Each number is 50 + 15 x the weight over its row's rms, rounded and kept within 0 to 99. Layers, rows and columns count from 0. The size before them is the row's rms in percent of the matrix's.

# o: layer 3 attention output (transposed), 96x96, rms 0.145, rows 64-95, columns 0-47
# v: layer 3 attention value, 96x96, rms 0.161, rows 65-95, columns 0-47
# gate: layer 3 MLP gate, 320x96, rms 0.191, rows 0-24, columns 0-47
# up: layer 3 MLP up, 320x96, rms 0.184, rows 0-24, columns 0-47
# down: layer 3 MLP down (transposed), 320x96, rms 0.169, rows 0-24, columns 0-47
o64 086:47 54 56 51 53 42 53 66 47 37 62 49 47 39 78 43 62 73 73 87 55 39 68 45 56 62 33 56 63 33 56 65 45 56 49 66 34 35 62 66 59 52 50 26 63 36 44 50
v65 091:55 62 69 44 49 36 50 39 58 58 37 59 70 54 50 65 38 80 56 20 18 53 46 62 65 17 84 84 42 42 37 53 61 81 41 48 76 50 40 44 51 44 66 47 66 60 49 60
o65 104:62 48 37 32 32 52 39 81 21 77 54 49 50 38 42 44 65 52 42 40 64 32 79 57 38 55 54 32 38 58 50 62 37 37 26 78 59 72 62 49 53 55 48 67 71 39 70 34
v66 080:49 48 56 48 53 52 75 45 57 70 71 52 38 19 51 57 80 23 51 55 60 59 45 66 39 53 65 70 39 83 26 31 78 50 41 79 62 42 46 48 35 69 51 71 41 40 58 60
o66 091:48 53 37 70 53 40 44 44 42 49 51 43 40 41 90 43 43 50 69 75 79 57 64 51 66 40 44 58 67 53 88 34 47 39 43 56 39 64 34 42 46 40 77 61 50 33 60 45
v67 080:36 46 30 49 58 45 67 48 35 71 23 54 40 73 58 50 24 38 43 63 80 63 58 60 78 57 53 27 42 42 40 15 59 59 45 72 46 61 36 32 46 58 82 25 73 62 45 54
o67 089:70 25 41 32 36 80 41 56 49 44 54 59 48 25 52 58 48 45 37 62 11 47 67 41 32 43 50 51 58 58 42 55 40 69 64 28 23 67 40 45 63 68 63 54 49 29 52 54
v68 077:58 48 19 61 54 36 73 36 54 65 42 38 50 41 27 27 61 48 55 47 22 36 23 54 65 37 69 35 59 53 38 67 57 47 55 43 55 32 14 60 68 34 59 47 44 39 49 40
o68 082:13 46 47 25 46 52 52 71 35 51 42 66 63 68 84 58 56 58 37 38 51 75 61 32 70 74 34 52 26 56 57 43 60 77 50 57 63 46 62 53 40 55 62 37 41 76 60 51
v69 074:58 78 54 79 63 61 35 47 78 54 24 48 52 36 77 43 38 47 48 40 45 64 41 38 44 56 48 53 45 76 63 41 65 63 46 58 73 53 32 30 31 69 83 80 36 41 37 39
o69 088:62 33 46 47 65 57 63 36 64 65 86 52 64 20 54 55 66 36 24 24 41 23 50 57 44 46 37 49 71 35 61 39 23 26 07 73 66 61 57 58 52 43 53 46 42 67 64 56
v70 086:53 51 45 26 67 24 42 39 19 72 31 47 43 71 42 32 69 58 22 44 55 51 26 55 35 40 63 39 52 42 69 47 52 33 47 54 62 36 50 06 29 76 65 53 51 45 48 45
o70 091:47 51 61 46 45 74 56 55 61 56 36 48 62 43 61 57 47 58 46 64 69 56 50 52 60 48 38 55 53 55 48 54 24 80 26 53 38 54 46 55 68 35 81 47 71 27 34 51
v71 093:84 27 22 26 50 51 86 79 29 24 77 31 69 35 27 56 59 50 27 44 58 55 52 55 32 54 32 62 49 47 61 46 40 64 59 23 50 44 40 50 34 55 58 72 57 19 62 69
o71 101:52 59 55 47 44 37 43 51 61 35 38 45 48 36 61 48 57 59 78 55 52 64 52 59 41 47 34 55 15 43 42 37 42 56 63 61 49 40 39 61 99 45 51 61 76 51 47 66
v72 086:34 45 68 49 26 57 60 32 20 26 50 50 60 88 39 72 43 65 56 72 58 42 71 58 48 38 83 47 49 58 32 59 46 42 54 71 33 57 88 55 38 29 67 46 43 56 39 50
o72 084:77 53 33 29 50 32 62 67 62 52 69 41 65 78 49 37 36 68 45 50 30 37 21 50 39 53 34 56 37 75 51 18 34 66 69 33 27 54 40 49 55 78 30 47 63 36 41 48
v73 083:47 43 55 46 38 79 53 38 64 50 95 37 35 51 43 43 37 38 39 43 50 39 81 27 73 60 63 64 25 62 38 52 17 53 62 46 74 49 30 66 35 67 63 42 46 61 30 44
o73 086:66 47 30 89 55 56 72 39 39 39 35 47 45 28 73 59 64 65 53 39 48 51 47 39 20 42 60 31 52 47 41 57 53 52 65 52 34 53 40 31 49 39 14 36 68 58 50 52
v74 085:47 25 64 43 59 40 47 41 39 65 34 51 37 34 53 44 31 50 59 65 58 57 29 62 52 40 56 45 43 77 71 59 63 31 23 52 51 53 46 55 70 82 47 71 70 34 71 49
o74 085:42 56 27 53 30 43 63 54 65 62 50 64 36 42 60 47 50 42 61 57 37 38 36 70 67 34 43 58 45 34 36 30 36 58 24 46 44 42 75 48 47 58 83 53 46 22 42 76
v75 084:33 60 67 47 33 58 38 75 21 43 42 51 58 61 38 25 27 42 44 45 54 49 73 58 68 45 43 35 46 40 69 50 58 77 28 47 87 30 50 40 49 52 77 63 38 69 44 51
o75 082:66 44 45 43 31 31 56 31 69 77 67 40 48 41 47 44 39 41 40 49 51 70 44 32 55 71 56 13 50 45 63 54 70 75 65 70 36 69 21 55 46 35 36 68 49 39 43 53
v76 088:38 60 38 51 72 40 35 54 70 64 27 44 86 29 74 47 42 33 18 60 43 73 51 50 29 65 54 39 44 53 30 50 94 36 31 48 48 38 46 69 54 73 41 33 69 57 57 54
o76 089:30 39 22 48 37 62 65 26 53 53 57 41 37 46 24 46 67 57 61 58 68 64 63 66 57 77 55 68 66 62 62 31 38 62 35 40 48 40 56 76 22 33 68 57 12 80 43 40
v77 091:42 65 58 33 19 51 77 46 45 29 62 56 58 63 51 19 25 39 68 61 69 26 37 52 60 73 70 50 27 59 43 39 44 26 38 45 53 71 55 25 59 64 56 56 39 56 35 44
o77 100:43 19 16 71 43 59 43 53 76 43 49 33 68 50 39 61 70 62 16 41 51 35 38 51 65 39 27 23 61 57 41 73 54 64 57 76 55 27 65 60 37 75 46 39 72 40 42 48
v78 079:35 41 87 73 47 49 65 40 75 26 86 38 54 61 34 49 51 64 70 58 61 68 53 55 49 48 51 60 70 40 39 85 56 56 79 26 58 49 64 73 75 46 58 76 63 51 39 73
o78 084:69 39 33 58 68 57 47 52 24 77 41 40 66 40 40 50 47 16 55 36 64 37 49 51 60 39 46 57 50 57 48 65 42 00 63 62 47 46 54 45 05 62 49 24 77 52 37 50
v79 086:54 33 56 37 13 47 47 60 46 47 22 25 36 44 78 23 32 45 63 67 32 31 80 61 51 56 38 58 33 27 57 38 43 46 59 35 36 55 38 82 38 37 51 68 72 45 63 56
o79 093:59 55 24 55 49 75 32 43 52 35 38 39 50 69 17 39 45 39 26 34 42 77 50 71 45 53 59 37 30 25 23 84 44 48 34 57 61 22 62 33 90 56 32 43 46 60 53 60
v80 078:61 61 55 43 37 56 42 30 31 69 49 65 52 25 66 50 55 50 32 66 54 38 67 24 58 67 77 46 64 61 43 33 38 73 47 44 31 56 30 46 28 27 41 50 89 49 54 69
o80 083:50 50 46 40 40 59 47 46 53 29 30 62 69 42 33 79 43 24 49 26 49 46 67 55 52 40 19 55 33 69 52 49 62 56 61 53 40 43 42 66 93 64 54 47 37 53 64 39
v81 088:48 55 59 45 52 74 40 44 38 69 58 35 27 27 72 65 53 50 59 59 43 83 56 31 17 54 76 56 55 57 57 55 58 45 25 64 38 60 51 34 44 50 54 58 50 47 23 49
o81 094:31 49 46 54 46 58 38 61 68 47 51 47 74 38 73 31 37 62 45 39 36 27 32 43 82 64 30 63 69 47 35 27 56 47 52 56 66 62 40 24 52 34 66 24 43 29 77 34
v82 086:18 86 40 50 34 34 47 31 30 45 56 53 57 64 51 57 42 47 41 36 53 66 31 57 37 51 35 66 64 56 44 46 49 66 60 50 72 39 30 47 60 47 60 49 38 40 42 32
o82 105:66 40 46 71 99 51 70 50 73 45 45 45 53 70 69 36 77 51 37 65 46 17 36 51 51 62 47 36 27 28 66 67 35 18 45 53 29 58 72 46 42 47 47 41 35 56 47 40
v83 089:70 76 33 77 57 64 40 51 50 50 41 51 49 74 44 53 63 53 74 34 62 23 28 70 45 60 58 60 84 50 24 37 35 71 55 42 78 24 59 42 68 55 37 32 51 58 27 79
o83 088:58 71 54 45 46 23 55 52 53 34 46 60 62 45 14 47 66 33 48 46 69 61 48 42 52 68 29 53 25 33 18 31 54 44 56 77 50 54 43 54 56 47 72 57 34 35 34 14
v84 089:75 36 14 62 25 34 64 38 60 85 62 44 28 40 72 37 77 56 64 60 76 64 40 74 61 37 54 78 53 58 48 43 42 45 51 58 27 62 62 61 59 50 36 74 55 78 75 35
o84 095:36 44 39 67 77 49 56 81 32 40 61 88 37 52 59 48 46 23 43 50 55 49 34 31 51 28 67 52 66 24 63 48 42 58 53 51 46 47 40 30 54 65 69 65 49 58 76 52
v85 086:49 45 40 27 58 51 45 52 58 43 48 58 51 53 25 57 67 32 43 48 55 53 56 34 41 48 32 46 70 63 27 44 46 60 31 62 45 68 65 81 53 44 45 72 57 51 25 38
o85 083:65 19 74 39 41 73 35 69 68 60 31 35 43 27 49 70 30 62 51 31 58 27 42 30 53 45 64 50 50 49 66 55 52 42 44 38 61 42 50 61 87 61 30 32 56 63 40 19
v86 070:68 39 43 47 61 50 45 39 49 43 71 57 49 35 51 36 53 43 42 37 49 77 54 30 43 75 60 44 41 16 37 52 52 99 51 49 50 45 83 67 52 65 74 41 48 42 73 49
o86 080:41 49 39 30 45 36 61 49 35 63 52 53 40 39 40 59 38 62 74 25 48 36 51 25 40 74 64 47 65 47 58 36 48 46 49 74 43 58 29 24 60 17 52 55 57 68 37 54
v87 088:54 43 35 58 58 48 64 52 51 36 63 52 31 43 53 45 24 61 70 68 49 40 54 72 40 57 82 27 58 58 73 71 51 63 48 44 23 45 57 52 51 63 44 33 68 38 50 49
o87 102:21 79 39 36 11 55 23 79 55 36 42 55 60 37 55 76 50 51 43 71 69 55 47 38 58 51 31 37 49 77 41 37 59 27 52 60 53 68 57 49 62 49 65 80 51 59 51 59
v88 097:64 48 57 53 46 59 54 56 64 20 65 50 27 72 63 35 33 37 52 44 49 47 37 59 30 68 68 39 58 61 58 24 47 25 48 59 45 58 54 53 75 53 69 24 24 52 50 62
o88 101:31 52 61 55 52 56 36 46 76 54 53 68 83 52 56 67 62 75 33 63 41 58 44 63 29 53 27 60 60 57 52 30 55 49 29 35 50 72 35 56 46 52 36 65 56 22 39 72
v89 094:33 63 68 59 47 51 60 40 69 29 35 28 68 66 59 54 60 65 46 52 41 33 35 25 67 76 68 32 38 78 44 65 41 60 54 41 59 40 46 53 35 37 31 45 64 51 32 33
o89 092:68 82 50 47 42 55 46 83 49 51 49 52 58 44 55 57 40 57 36 57 65 55 75 57 47 64 22 38 54 66 73 03 47 55 68 47 55 25 26 68 66 42 45 37 48 42 47 72
v90 088:41 49 53 65 63 34 33 59 40 58 69 57 64 42 59 81 53 39 82 36 81 37 44 50 59 50 69 33 57 71 29 78 58 60 74 47 61 58 63 36 55 56 60 47 36 49 37 43
o90 094:34 55 42 59 55 39 53 41 68 83 38 61 42 48 54 60 48 51 50 57 43 26 36 59 77 62 30 60 34 23 50 21 55 35 49 50 51 57 37 41 38 21 61 26 49 28 38 54
v91 096:28 58 44 72 85 72 18 54 67 53 47 50 72 53 66 30 53 52 46 40 13 46 56 38 36 45 53 21 40 32 22 14 76 80 38 63 43 54 39 43 41 34 52 29 53 58 55 49
o91 102:18 23 61 30 48 45 42 33 49 29 56 61 41 50 34 50 38 69 41 57 54 43 66 58 47 60 47 49 43 61 67 38 70 41 24 19 55 42 64 31 29 21 45 48 43 51 57 34
v92 092:73 43 58 70 48 49 55 49 57 47 37 49 47 47 67 61 72 75 17 50 33 57 37 50 49 37 47 51 45 59 66 44 68 55 51 36 06 56 28 45 35 33 57 58 55 47 71 53
o92 087:52 51 74 48 52 61 51 24 28 34 56 12 61 67 64 59 43 43 55 60 46 31 50 70 67 46 68 56 43 31 42 69 61 46 41 21 36 46 53 51 54 50 48 74 72 24 67 44
v93 087:64 36 67 68 43 55 42 25 45 32 47 48 38 77 92 32 57 66 33 68 63 38 48 59 71 49 59 48 49 37 71 69 39 73 67 38 36 41 31 47 74 54 29 57 68 30 37 46
o93 094:48 64 35 73 40 54 49 41 51 35 35 32 88 43 30 37 35 41 58 73 59 44 53 41 34 57 37 43 52 62 22 53 57 31 58 61 49 36 36 46 67 36 39 61 72 78 62 73
v94 085:48 61 54 63 47 52 52 40 28 75 26 46 50 51 59 60 34 39 36 64 54 47 51 44 08 48 78 66 52 63 35 40 48 54 33 67 53 49 54 61 60 75 50 51 43 66 72 58
o94 096:48 45 34 22 65 27 65 48 67 27 48 36 37 51 59 50 58 52 75 61 48 42 60 48 54 54 42 33 52 36 36 48 33 73 35 48 25 52 47 34 22 36 59 37 26 57 67 69
v95 090:58 71 36 31 59 45 54 44 30 40 48 50 69 13 52 34 43 58 63 52 44 25 45 50 38 71 75 50 76 48 25 60 56 40 41 49 82 20 44 14 46 47 49 62 47 40 53 47
o95 090:42 60 47 63 42 42 27 47 54 38 43 59 70 38 54 50 67 80 38 54 78 67 66 46 74 35 26 58 34 22 42 32 67 77 54 58 42 59 53 63 70 52 54 67 39 68 47 54
gate0 094:49 69 59 71 63 47 31 61 54 60 49 49 40 70 57 78 31 67 42 35 55 73 49 24 52 69 57 43 56 43 34 47 47 79 47 70 38 32 57 37 35 46 61 68 54 91 61 73
up0 093:45 38 43 34 44 52 44 63 55 36 40 61 56 61 63 58 36 80 60 43 45 48 68 65 49 43 66 21 66 56 38 46 50 31 49 56 44 65 28 36 41 52 44 43 57 41 54 40
down0 094:54 68 35 35 65 48 61 42 71 28 30 60 63 48 54 90 54 52 55 64 43 51 59 56 62 53 63 54 47 40 74 44 36 24 57 61 17 72 57 33 42 33 56 53 18 70 58 68
gate1 106:51 76 57 47 68 60 59 56 62 34 49 80 62 66 50 60 50 57 53 65 58 63 42 45 55 16 54 37 65 42 61 47 55 87 33 55 41 57 73 53 70 64 53 45 40 52 75 13
up1 099:71 62 41 72 66 51 62 48 36 47 57 75 66 73 17 65 56 40 32 81 60 44 37 66 58 25 56 55 53 39 60 50 61 81 51 57 65 67 59 63 55 60 42 39 58 25 55 16
down1 093:43 48 25 37 32 75 64 64 58 31 56 38 64 40 41 60 75 64 73 56 53 32 26 36 51 27 42 47 65 62 48 37 58 53 41 80 67 58 73 47 65 81 46 71 30 57 58 38
gate2 105:29 39 70 27 53 62 69 78 47 80 41 63 63 51 51 41 50 41 78 54 40 39 47 27 64 62 41 10 42 54 82 63 36 45 69 66 44 62 77 46 42 71 35 45 38 30 28 36
up2 098:66 50 40 43 48 12 35 30 60 44 38 64 57 57 82 32 48 61 52 48 46 38 57 20 24 50 49 49 73 35 25 29 37 57 39 48 50 56 36 36 53 35 55 33 39 77 75 73
down2 094:27 62 60 61 60 67 58 72 40 75 56 62 70 10 47 40 65 42 68 61 54 66 39 31 61 54 38 47 64 61 53 70 50 52 49 34 46 49 43 53 50 61 48 27 61 16 27 57
gate3 100:36 42 55 70 46 63 53 44 71 37 51 39 58 54 35 45 52 29 44 43 30 39 86 20 56 56 52 41 42 41 49 39 31 63 64 39 36 44 99 45 78 58 38 51 56 30 38 48
up3 101:53 59 63 35 42 38 22 39 49 12 08 69 57 35 84 48 45 64 45 40 72 58 40 49 53 19 58 46 67 44 43 52 52 63 54 12 25 56 49 65 54 50 21 28 61 48 55 66
down3 095:48 79 54 52 77 59 19 61 65 56 15 74 48 29 64 32 16 41 52 77 22 54 53 75 47 40 59 69 41 67 53 42 41 34 44 36 55 56 48 44 65 65 32 47 68 45 48 52
gate4 108:72 62 55 41 55 64 56 54 44 54 56 49 84 51 61 56 62 50 30 42 71 54 66 46 39 44 58 59 62 56 45 62 45 40 62 47 32 28 51 37 65 62 62 72 29 32 55 56
up4 110:21 32 45 33 25 48 40 44 61 41 59 71 31 53 55 26 42 71 60 53 69 53 30 08 65 36 42 41 11 59 56 47 40 34 65 35 60 24 38 51 74 42 30 47 52 53 44 54
down4 108:76 45 50 56 65 56 53 56 42 65 30 20 60 42 44 54 57 55 27 65 51 38 46 74 30 35 50 43 43 19 42 66 51 29 62 69 36 40 71 53 74 65 51 58 28 33 30 42
gate5 100:33 28 61 18 37 64 43 41 50 51 40 63 60 56 43 46 59 39 65 39 54 59 42 13 72 55 23 35 35 21 39 43 61 58 74 58 60 60 46 63 74 34 30 62 21 54 32 80
up5 103:58 55 33 43 64 62 59 50 47 39 12 32 46 28 51 56 78 67 52 54 31 40 46 27 63 52 61 27 35 24 26 14 19 69 31 72 57 78 54 61 42 40 52 53 25 23 62 59
down5 100:81 67 40 53 37 52 39 60 48 50 48 29 61 86 31 60 24 42 42 63 68 27 44 66 22 49 60 34 65 36 63 67 76 31 47 43 53 49 35 54 53 30 64 47 76 78 70 31
gate6 096:64 54 69 41 47 69 36 51 69 53 34 32 42 51 47 59 31 36 64 40 65 37 51 86 47 66 62 34 47 57 53 80 57 60 77 47 39 43 25 45 50 55 35 45 60 46 58 52
up6 095:57 55 18 41 49 34 59 28 44 27 71 54 37 66 44 34 49 58 35 47 52 68 46 59 58 21 29 65 60 49 41 32 45 40 47 41 67 71 69 50 50 60 47 40 54 59 47 68
down6 092:56 49 53 52 53 47 55 60 42 56 48 41 50 65 40 70 24 55 48 37 43 62 82 54 58 66 56 84 44 42 39 70 63 61 82 67 39 24 47 67 64 49 50 09 56 45 55 41
gate7 103:43 61 64 49 47 64 53 37 34 33 60 58 61 48 18 54 42 49 50 47 56 47 44 40 63 44 55 34 66 38 46 44 40 57 64 56 75 80 59 50 65 28 43 65 47 63 30 58
up7 104:56 90 57 44 38 70 31 50 41 64 41 43 70 58 50 62 55 40 49 25 39 77 56 45 59 72 52 42 47 45 42 48 60 50 57 30 67 41 51 48 64 16 37 22 62 49 77 53
down7 099:49 41 36 44 44 17 58 52 36 33 20 73 51 51 70 51 66 30 39 48 50 44 41 32 72 51 45 47 45 32 50 24 66 49 47 56 42 45 37 48 25 61 58 25 42 45 40 50
gate8 090:57 21 57 53 63 42 58 39 57 42 28 72 24 70 44 63 34 37 30 35 31 19 56 51 60 41 17 23 71 51 45 62 42 13 31 48 39 44 47 53 44 14 45 51 45 14 49 50
up8 091:53 30 63 54 34 60 48 46 85 48 28 54 38 44 58 57 39 51 44 53 67 60 36 54 85 59 38 50 57 34 60 52 43 49 33 52 54 57 50 64 55 33 36 56 36 35 64 49
down8 094:54 46 85 44 58 34 24 43 72 35 63 37 38 48 48 56 21 45 36 57 58 62 67 38 60 54 31 40 58 18 72 56 27 37 28 51 45 51 31 59 52 46 27 75 39 54 27 60
gate9 116:69 46 51 62 40 32 37 29 44 22 62 51 48 78 58 39 72 48 33 44 76 62 76 70 65 69 45 46 24 93 73 46 58 56 24 45 41 31 62 19 42 61 31 38 41 53 65 62
up9 115:48 53 44 46 49 40 69 40 65 06 28 42 30 62 47 42 42 33 51 62 47 26 52 56 45 56 43 56 33 70 50 24 63 36 30 25 61 39 51 47 42 26 53 47 47 03 54 36
down9 111:50 34 24 59 52 68 60 58 64 39 55 60 58 48 40 60 24 39 71 59 18 40 58 67 27 59 45 12 66 59 35 39 46 49 43 31 46 77 43 37 58 30 25 61 62 46 38 47
gate10 091:44 43 28 45 40 54 55 50 44 61 56 21 40 53 55 35 36 53 55 51 36 59 58 53 57 38 77 32 67 79 38 29 48 51 82 41 55 39 53 06 40 61 39 28 33 51 76 39
up10 094:55 47 28 42 31 19 36 38 59 70 71 32 51 61 41 69 34 47 40 60 44 43 51 64 49 39 61 62 55 57 24 28 40 36 73 49 38 32 45 24 67 43 54 50 38 49 26 74
down10 096:60 55 47 41 36 40 80 47 34 46 38 04 36 73 75 41 55 51 41 43 47 39 67 86 57 67 34 26 36 45 42 58 48 37 60 84 42 46 65 33 33 46 37 41 66 89 68 60
gate11 108:81 38 36 42 54 67 53 45 52 48 33 59 31 88 53 62 48 55 37 51 51 33 49 32 61 52 60 48 59 72 48 59 55 60 65 43 26 75 58 70 48 58 53 45 34 81 69 41
up11 098:41 37 35 58 59 48 70 38 44 35 38 49 35 60 55 65 42 66 34 31 39 56 38 63 87 40 44 37 59 52 55 60 57 51 58 20 38 80 72 81 47 44 30 58 78 74 51 45
down11 101:42 25 48 52 23 77 58 48 48 27 63 54 60 49 45 58 61 35 79 34 34 54 60 55 41 54 61 46 74 45 52 40 38 50 59 74 58 69 47 62 74 69 52 52 15 73 71 51
gate12 102:38 46 40 32 57 58 37 21 60 38 50 34 48 30 41 33 44 74 30 45 71 41 50 57 44 61 50 41 52 56 33 45 59 45 54 30 37 70 65 52 35 57 40 66 54 70 66 29
up12 102:43 52 30 29 69 63 50 42 52 40 32 34 52 24 47 29 51 76 48 37 71 45 58 65 46 54 52 36 60 39 42 46 43 47 62 48 48 73 69 47 45 49 56 60 46 66 60 30
down12 091:72 50 43 54 53 83 46 36 37 44 58 61 77 39 58 50 68 46 36 55 39 63 38 33 36 90 37 36 51 56 39 16 63 53 67 56 63 48 47 55 43 79 36 58 74 62 65 43
gate13 103:44 49 18 65 45 57 43 49 34 50 23 56 40 26 46 10 81 50 57 10 62 72 64 31 26 40 49 37 50 50 54 52 62 52 51 28 20 64 65 33 52 57 22 43 51 40 54 43
up13 102:59 43 19 58 44 45 32 44 49 54 08 64 44 49 17 21 61 55 63 33 39 36 32 37 39 31 39 39 39 37 49 37 29 68 80 39 44 55 62 08 52 52 73 42 56 69 43 50
down13 091:30 52 29 53 27 47 55 63 52 41 41 48 49 33 45 59 63 45 39 52 34 58 55 60 41 75 50 61 41 54 56 27 38 34 44 14 47 78 58 30 65 75 49 51 49 44 73 37
gate14 105:54 61 62 32 34 52 37 54 50 78 57 46 53 45 36 49 53 60 26 21 20 55 50 60 63 52 66 23 14 46 69 39 67 40 52 34 59 60 65 60 30 61 50 55 30 61 58 53
up14 108:64 61 42 42 39 63 37 56 49 62 43 42 65 30 41 27 50 69 22 28 64 55 86 76 50 43 43 33 43 28 25 52 30 54 80 42 59 54 64 38 54 61 45 39 27 52 38 45
down14 098:49 49 73 58 72 39 32 51 68 77 56 72 69 48 47 52 60 22 45 51 59 31 53 57 33 28 54 79 82 46 67 53 43 41 45 55 08 34 27 47 42 48 56 45 42 38 52 25
gate15 098:40 64 40 46 53 47 75 40 04 76 41 25 29 43 53 47 74 34 38 41 38 55 32 25 40 40 45 39 37 48 61 36 61 72 50 24 40 51 32 71 67 37 29 61 30 53 72 41
up15 093:44 36 69 31 57 41 44 47 78 54 85 60 71 45 52 46 61 59 72 54 60 49 36 85 36 51 22 71 61 60 35 20 47 42 34 85 69 78 67 42 42 60 74 23 58 49 49 43
down15 099:51 88 16 38 73 56 28 57 53 58 34 54 38 43 54 67 28 33 46 58 66 79 52 45 55 37 37 58 34 53 45 59 29 54 41 33 77 40 33 31 41 41 59 49 57 48 58 60
gate16 093:46 49 57 40 19 71 44 53 26 61 67 51 39 62 59 72 38 71 64 40 49 35 50 23 39 54 55 57 86 64 24 47 38 78 53 29 60 30 48 47 45 25 30 33 37 52 52 72
up16 102:56 34 32 28 41 78 44 47 43 50 60 60 43 56 60 70 39 41 65 66 25 59 49 46 44 65 77 38 45 71 36 33 53 80 34 53 63 47 53 52 47 00 43 56 28 46 65 53
down16 094:36 49 61 60 66 49 47 48 48 44 69 52 65 36 49 44 56 55 60 27 60 32 28 62 62 32 25 66 44 12 57 49 46 29 64 35 42 29 78 69 28 58 47 66 62 32 62 54
gate17 112:33 50 84 53 45 26 51 81 57 57 70 41 42 76 43 81 33 64 45 30 51 76 45 52 38 66 58 64 60 73 52 35 82 50 46 71 87 54 39 50 72 51 47 62 67 80 55 86
up17 106:49 59 17 48 34 76 35 51 48 32 46 63 47 52 86 56 67 71 42 53 51 48 55 34 41 83 37 34 60 44 62 69 60 59 46 57 30 44 51 25 45 24 17 23 51 50 61 59
down17 106:57 47 50 48 58 55 62 54 54 30 71 54 71 42 69 33 75 52 57 70 71 75 40 29 48 48 63 72 24 34 72 38 47 50 58 55 54 15 73 21 48 40 39 57 58 47 40 45
gate18 085:44 31 23 41 62 23 62 47 61 33 37 33 61 45 35 46 74 27 44 52 46 49 28 47 39 52 63 34 68 47 28 31 38 70 41 60 65 28 21 51 61 70 78 19 31 38 44 50
up18 095:37 70 49 64 24 30 38 28 64 28 25 44 57 41 45 56 39 43 55 40 45 71 63 50 56 41 30 58 74 49 29 57 55 51 67 66 45 51 48 65 95 42 38 60 54 72 29 61
down18 106:59 35 39 74 42 66 62 30 46 27 28 30 33 37 56 52 35 45 48 53 54 37 68 71 33 32 66 42 31 72 42 39 59 39 38 58 57 81 35 57 89 37 35 59 62 61 59 26
gate19 102:48 59 35 37 56 54 30 51 43 05 48 69 20 22 16 60 23 53 32 37 41 45 58 38 38 42 66 50 54 54 46 64 59 23 40 48 55 16 44 59 60 33 93 52 38 43 68 47
up19 108:55 72 35 54 66 59 30 36 51 33 33 45 23 31 31 46 41 56 30 50 29 34 37 35 48 36 44 44 79 40 43 40 39 38 63 62 27 31 42 54 62 42 65 41 63 38 63 72
down19 112:32 68 43 75 63 55 44 46 85 15 37 70 52 43 20 59 56 49 35 43 58 56 39 34 58 49 64 59 33 65 58 52 61 51 51 65 43 34 51 42 41 42 68 40 50 60 60 32
gate20 088:38 25 41 38 62 34 50 50 33 32 45 45 40 68 47 54 44 67 42 60 69 63 58 50 54 56 68 74 54 63 43 79 29 46 73 45 50 63 69 26 23 43 58 43 25 48 66 49
up20 094:53 42 28 49 42 48 75 84 38 57 33 41 70 38 57 51 50 65 42 87 45 52 47 67 52 59 40 49 46 68 69 47 52 41 67 33 41 92 57 38 26 41 39 42 53 37 67 37
down20 096:60 22 29 47 17 64 52 69 58 35 42 51 45 44 54 53 76 53 25 65 53 69 48 62 40 52 79 86 53 48 48 45 57 54 60 31 41 70 48 52 35 62 61 53 48 54 39 43
gate21 095:36 36 28 76 33 67 69 37 59 67 57 78 67 55 75 43 64 58 71 50 52 51 75 28 31 39 45 39 62 60 49 57 78 50 67 69 69 53 61 55 44 53 21 35 52 30 70 59
up21 098:61 57 55 77 65 65 58 28 47 61 73 44 75 32 61 53 48 37 20 55 28 64 49 28 48 47 56 34 25 60 44 65 66 26 39 11 79 53 52 38 54 22 47 34 46 30 62 54
down21 095:25 50 50 80 46 62 58 30 76 49 57 14 52 57 88 56 54 59 69 57 50 72 59 27 43 26 62 41 67 65 44 64 50 66 32 88 65 56 55 65 33 43 45 76 55 44 44 51
gate22 108:34 71 46 44 40 54 47 41 58 94 29 03 80 39 37 62 41 34 69 55 31 49 44 49 59 50 23 23 56 42 67 59 48 43 55 37 48 73 45 49 77 54 25 51 77 52 45 58
up22 096:65 78 39 41 73 61 49 47 63 96 35 44 32 61 60 37 45 45 68 41 33 55 63 47 52 63 42 28 56 40 36 61 47 57 51 40 36 42 54 49 36 71 43 40 39 74 57 59
down22 096:33 37 18 30 47 53 51 32 32 20 81 68 56 51 58 40 54 25 60 48 43 46 65 61 56 44 63 73 54 68 75 39 48 33 39 64 51 46 65 46 46 60 76 60 27 39 40 43
gate23 081:39 54 60 62 73 59 65 28 46 32 54 31 47 86 47 61 56 74 46 53 23 59 48 57 35 16 30 72 55 31 56 51 67 39 46 49 40 73 62 36 40 47 44 71 51 35 78 59
up23 079:65 43 38 22 44 28 45 48 39 86 45 50 47 36 62 63 16 20 47 57 49 50 59 57 58 42 21 48 62 78 33 52 48 52 61 55 52 30 40 91 55 33 54 68 56 56 25 68
down23 091:39 49 43 65 51 18 47 57 67 57 54 48 30 36 19 68 61 49 61 72 40 35 40 61 50 55 44 43 69 62 12 51 52 32 32 29 39 39 58 65 71 44 48 36 72 24 21 55
gate24 100:52 46 39 72 50 71 55 62 16 54 25 53 68 63 56 44 41 15 36 28 53 34 46 24 63 48 58 55 46 50 67 39 36 64 45 62 39 45 62 81 52 51 53 26 50 43 61 60
up24 095:32 40 26 53 77 65 39 78 42 47 30 63 50 38 58 23 66 39 76 42 54 42 60 57 51 53 71 30 60 64 82 53 54 39 49 70 33 60 61 42 74 54 45 25 39 65 47 46
down24 103:80 52 46 64 42 27 41 21 43 36 52 50 45 69 33 71 87 40 21 60 74 45 36 40 32 41 36 29 59 42 33 84 47 49 63 37 59 52 29 45 54 49 55 67 32 50 61 61